python train.py --d_mlp=512 --positions="rope" --bias="none" --init_std_o=0.00907 --beta1=0.95 --batch_tokens=65536 --train_tokens=331100000
Each number is 128 + 24 x the weight over its row's rms, rounded and kept within 0 to 255. Layers, rows and columns count from 0. Numbers have three digits each. The size before them is the row's rms in percent of the matrix's.

# layer 8 MLP down, 128x512, rms 0.307, rows 0-42, columns 0-63
100:122140112141121104093116103117171147139111160110094154122146163134122177157138150137099148140116132099092135099144161124127146110118106154107125180107114103105110136166104176145120127109128156
107:145147083126193149132136111122082109107127159099083125107151119135102104092118128128119163147123139160095113112126127091138143104097189135107133091163159099112106104167117100134130114127128089
088:123106113141102122147114113099114164141076150091127152140119130089142107120164163118143116215141132147139139125151120122147116151130141138182116126167095083125140143133104109160133117102185132
096:146119130128165130168138141125104158157118116109101138133118150121125136162108148120096127143168153088167106122137189147084114093125119151133138135126105175113128125167118114138166115097157154
094:116124144124135135104092129112102143147118103130136135131174135132106121112104120116137138106116155139158142123122086142097081112161112105133114143136129099164111162183130118097117100137154085
093:141116122140143116094112139123148136158131158129135145133126167120098140104156118117104131167126151099163134175172127163135094107086132168122146131140131083111117096138134111150123135114150103
095:128127111103136123115116136132100151081081129124101135112139131126158109171077111127171093097121118145132096181151101128153114133120144179183151100170073132126128152135152128103131166100147110
105:122191134125101147151139119106140106137122118160101123108174092143114073110139117106149139102136085165109133122132124132088126155065131128113129152093108148135120207137099126127120123104106149
095:107164149128095106154098138109123140127118103135122144133142134077113129109114124133105171121110164104127118098160151070122157132131145134141129124185149127106131083131057119165128126114105149
098:137141151138150166122124088133089135157187176124138165180129141096126121120111089100139122077129122107094150151097126140153131091116170127134159096106099154142134150133090116117095135121144161
108:139135077137138131123098102115099135123096147134123155105135128149130075143107117129096137124099122127153071142182138155155154156154136169083133154110155124118133147120141145120101124182119135
097:128122110131128142105115143098109123136114126154087126131081160120133123103141143145134077114123147103126153148116140137124139116138156100130096136126126116097147126110159121150098133126143174
106:152169087122124137162115181165128127112181089133103115144146106125116079157146139167096134105125116117124143098130113096088142173112141131143096087116123098078140124156152114134157182102154115
092:137119146115121125148122125126159156134133135162144149095102131146088152109148137113151170155135102127146177103091097110117143157133138133116116121140113138088130124154128136113122132100111125
104:125124125136140120137099138136151113114125168105115146112144091121136105121137153143118139111143165075128153162118114085107158108197128122151136126126128106157174136145140155162155103156120114
092:125117144131140135098151141129119155108118140113114114120114134145138157138130103146155089149126109114125130176148148103159128156115110167109089149126118131140186174123128177111110124134162161
106:098110091123172170096122116100160115111168133172144105133154134122166105153174157131166113123108169136115090122141120128116087154123074134144136078129121126134108126126149104089185153141157147
103:140153129109141160129118159061146106137120100141116163110148147143099120125103139116119132112144141108135115112102139100113117137139086054180115133112147142106067127147108091144144116082155087
101:112114111107181145125153109116111144123108138120113170135109162140155084161143104134135115115105103139140125100094143160122148108132168129115148096108143115118136131139164159095113138120121086
107:162135097157095097160131140125139138102158154159087135111194137145127100160132123111131126172150142119115126107135163109173198131199116178126116128116132087096156162156139121156142112111146105
099:101118122143110148122137144097112110158155136151141061122111159144135144138098135154164128109154111121121132149144124139107129125174123103155113140133106139144137088150097118114149104144130169
095:132167115148145157139151149150110150150132120130162161138134128133152093059159087136159112100130117115155146108092132103108131060123132120119138154120132128128150150109169076113177102133126104
090:123094111127122175128120172143133146153163099142145187159114126160186148085097112144097111113130139126137125144178132119127149108133109128146105133119090129144132143090132120124112158148148129
098:156141149138133125152146130137082185102117128099166142111117132166166102138141137165111133153129108160148110096126098136148155130113104147118118142144123145108157122174136134153134106142111146
184:167118137108146109099124143098120129130133122157185111107106101130127125158188175126135108130095102146165089117124140130144072147142118116125120141153122130162107135110114115154123135112090117
095:135130113169092131113115137142180105147099102145153144107092147118120159101134186153154099144081130096136123109123124112172126134125132119066149107142143116141098124123119134101156120127115124
104:142137130159138121153138140086133141138085116125149149112106130104122117137139113128136151150175144130082134106124127221148117107158119100149120109143157106062112099156098137146115091105136122
103:151133146114141164148150158112082166088089130115143139074095104128089138114139176098157129119174141140138106087142129088130132146160176137063129118099116107127081140103099145112145120166132136
098:131168131133117136096114140109093120144109133131141117134167077125098119119183123144136124098132136141151141126120194117156122137081118075132131145091136132105150146132103149133140142118158136
103:146127120127111126139127115102117144123124150117142136140147135091144127125110128138135116132139146135168128141135092118140138107106115124166134146154081106143068160102102074130151137090177152
098:172108124099122124108140159110150091106150158164106165146150156099139126179148114146160110108155118129132189150160121138115148125122117152168161157168145078134180163115182089115158097125126137
102:133115132125151141132111155121106130113128128137140164120135075140080144129096108129128125147108090121161137112113116117109107134125108123143173120116095192122093157152154111126143117096142139
101:133173100131129137100115110161091087173144127123120095102148118111132142132109120128149106124102123135143162154125092140120143126153112097130142119132107105135122111121120123119118132137160129
100:141100148128129105138111095101166095110129117120148128091164107160124150129144128115116113081085127110071143107114119114155128107126147119127209128101127175164106116137112175108121114132098117
093:087126168167147139125147162144132108155202126121141167133119163137123125118141157150134116118095120113104125106156145115128138125126137108116127147177114148147179153081141104113104117179135117
095:147121138105100131107107106074077145082133088139147124139136101124127105117123148093124106132084184139074126117128129171125142147127124158122143121144126126114150108111127097118133130165142131
097:120124087102170137110146121134112139135132141150148134160116098154158117127151136070128162075112105127153087123147108136117117133178124121144144174114121150161162111138118109111108106101127149
106:088130096138162183146099155119133140168128141183124103126126131143132110148136153079149083108156184119127095164124147127120129120149097148185157155133119152142116100127113088123117146104152113
102:135094124120122131142098107116113127140100126095142119139132137141076104106096132142120125124111106099102144160163117141063137130179162138121143116151154126124119116094072172154161114151134117
090:143110090130145133143148095099100150145147114145080104110116126147086097161134174123152116146104145150105102130135166132127083059143133169118151082179159112092101155127176072098168130166146111
097:139098118121142125159130140103105142115134150102112097092082100096096148116152125153113153122158156140135152075142112108143130112144105100166132160143091102127115125167106135132153147124112149
103:147143146138101146092118130171152114103138118167109144164137132101121124117138131111145092133107163124141110116146188149151115099099154124149106105113080159149089171106151128129097153132138098
090:160104151119115126178122114143155141156160091144131128112127103122135100063101129135153139107125142132163126139132136129134114117136136084125124145170128158098099119076103136112139123153153105